Part of a small language model's weights.
Training: a variant of Muon for these matrices, 4853 steps.
Each number is 200 + 20 x the weight over its row's rms, rounded and kept within 0 to 999. Layers, rows and columns count from 0. The size before them is the row's rms in percent of the matrix's.

# down: layer 2 MLP down (transposed), 384x96, rms 0.0609, rows 268-274, columns 0-95
# up: layer 2 MLP up, 384x96, rms 0.248, rows 269-275, columns 0-95
down268,102,191,233,201,167,223,181,189,229,193,191,225,194,209,229,188,172,178,164,195,206,180,176,190,216,195,218,216,185,216,224,206,159,222,175,209,175,185,189,220,232,173,209,176,195,215,203,206,206,180,209,221,166,192,200,172,199,147,223,177,166,204,226,196,194,223,209,205,194,217,210,205,147,180,176,204,187,176,214,216,217,211,212,210,208,207,200,214,209,214,207,201,197,193,247,162,192
up269,092,209,206,212,178,172,180,159,216,189,179,222,184,187,201,222,205,208,189,168,220,209,202,218,190,228,144,197,212,212,238,204,168,201,216,243,234,191,188,191,185,213,156,184,234,200,224,187,184,202,211,191,161,212,202,210,180,205,199,233,198,201,204,203,199,213,161,161,193,246,184,217,205,170,196,185,201,199,189,178,210,209,180,183,216,181,205,194,216,225,192,188,188,189,180,176,216
down269,093,207,208,193,217,165,205,214,187,191,218,245,210,220,182,184,195,186,213,199,155,207,189,191,180,192,199,168,192,236,196,201,198,172,245,209,225,188,148,211,225,204,203,193,205,193,196,232,193,229,203,197,201,202,178,196,184,207,205,191,174,166,193,194,195,186,191,199,173,209,194,242,179,205,178,245,187,234,216,172,159,177,228,185,204,219,227,217,213,189,191,214,166,217,203,208,189
up270,097,188,171,196,197,241,206,226,186,203,194,224,189,178,212,202,194,207,207,184,238,239,203,212,168,205,196,174,212,211,214,186,166,205,219,243,180,225,228,206,181,199,225,176,228,166,175,197,220,177,229,183,181,168,230,207,182,205,177,164,170,209,179,192,203,213,202,176,204,209,199,176,199,188,202,223,204,213,188,215,246,196,192,209,195,181,220,198,184,222,215,179,226,201,202,248,199
down270,101,191,212,180,195,196,202,198,200,208,220,186,175,209,197,173,198,203,216,200,216,211,201,202,202,228,206,205,191,237,202,186,203,190,220,201,203,204,189,211,216,197,161,219,175,226,229,227,211,224,191,162,208,197,218,137,198,213,230,180,184,182,175,196,225,155,193,188,224,178,224,200,199,204,173,214,171,197,214,200,221,169,167,181,164,168,220,252,184,190,166,188,213,181,182,188,194
up271,088,200,226,170,224,210,216,199,187,219,198,208,183,193,212,190,197,200,207,173,207,237,209,210,236,172,222,201,176,195,220,210,211,194,200,193,242,194,168,192,224,208,216,244,237,192,184,181,176,175,226,227,201,206,208,190,208,245,218,174,192,189,207,195,192,179,250,224,191,181,212,181,217,213,199,222,196,199,167,198,188,202,157,190,212,145,161,198,205,174,204,198,195,195,213,201,187
down271,097,243,224,209,202,202,227,202,185,195,203,196,216,200,219,186,178,177,211,196,209,174,197,199,194,172,208,206,202,167,187,183,215,157,183,220,205,168,178,195,221,218,188,232,195,141,195,246,215,195,195,204,180,180,225,181,213,250,166,197,174,206,197,206,197,213,193,226,175,167,210,195,217,175,214,217,180,183,188,164,215,203,211,196,208,212,186,208,237,186,228,221,195,173,208,219,194
up272,101,192,192,180,207,197,207,263,229,215,206,206,205,202,196,203,141,250,218,201,215,199,183,222,197,226,176,206,213,204,210,218,184,204,216,214,174,226,137,197,190,223,215,200,221,199,182,174,189,181,180,165,200,230,187,180,192,202,194,212,233,214,217,210,181,155,169,191,198,203,206,194,180,220,215,199,215,183,197,209,214,193,195,175,179,205,215,194,177,194,228,199,184,221,189,222,201
down272,096,200,220,212,192,221,219,195,249,150,192,197,240,205,209,220,202,196,179,231,192,209,186,212,234,212,198,210,172,196,193,223,205,226,212,204,173,217,183,173,224,214,209,172,218,207,208,215,257,193,186,183,210,203,187,193,215,185,252,192,190,222,202,223,153,162,186,192,176,199,196,194,215,234,164,197,219,200,215,208,184,177,186,215,208,200,186,196,175,218,191,209,231,203,200,191,205
up273,107,230,207,224,189,200,193,210,185,193,200,232,220,182,201,200,205,206,194,184,204,215,197,200,206,199,170,199,181,203,169,193,168,184,193,189,222,181,183,204,183,232,232,205,205,205,189,240,179,220,201,199,189,227,200,195,154,189,198,214,199,193,159,246,180,233,176,160,207,195,180,203,251,216,203,174,195,178,164,219,189,203,173,185,216,210,215,202,212,242,192,202,232,233,217,232,191
down273,107,227,232,197,185,182,212,150,190,202,225,213,209,204,221,239,193,190,157,207,219,215,222,173,222,223,179,160,182,219,218,215,155,191,166,230,203,191,201,193,233,193,203,202,213,184,223,234,192,182,201,195,212,167,210,179,190,236,166,207,208,215,193,205,222,196,194,189,218,171,187,196,205,197,209,197,209,199,200,243,193,197,190,179,193,207,218,191,225,193,233,247,181,213,202,203,194
up274,094,186,184,175,209,176,225,189,198,146,209,223,220,199,209,200,224,207,231,207,254,213,201,224,187,216,183,161,167,198,212,195,175,195,196,183,192,223,186,229,202,220,209,185,180,191,183,203,234,214,194,186,201,187,230,231,229,232,185,225,217,203,182,241,178,192,157,213,171,174,223,194,202,215,187,213,186,198,183,205,215,208,170,199,192,193,207,197,196,185,203,194,176,241,225,207,192
down274,093,205,196,197,196,192,240,206,179,194,183,196,228,202,235,198,190,202,202,226,182,234,209,214,191,216,216,174,176,237,234,179,190,193,182,183,223,206,166,218,197,208,236,193,209,195,197,183,213,193,192,183,156,205,218,203,214,208,224,167,204,204,152,210,205,216,193,249,168,176,193,215,183,212,221,203,207,178,196,183,212,156,188,212,204,179,194,221,212,182,221,193,146,176,188,200,216
up275,107,202,207,219,209,202,193,212,181,171,188,172,188,193,201,208,219,206,215,217,228,233,224,154,210,208,236,246,161,191,219,219,203,207,196,168,166,210,204,234,181,206,211,212,239,168,208,164,177,209,211,178,191,210,204,190,191,231,214,227,221,201,176,209,181,178,186,174,170,200,171,210,207,194,188,194,184,174,195,177,227,194,232,217,174,208,199,175,182,192,179,230,195,200,200,177,179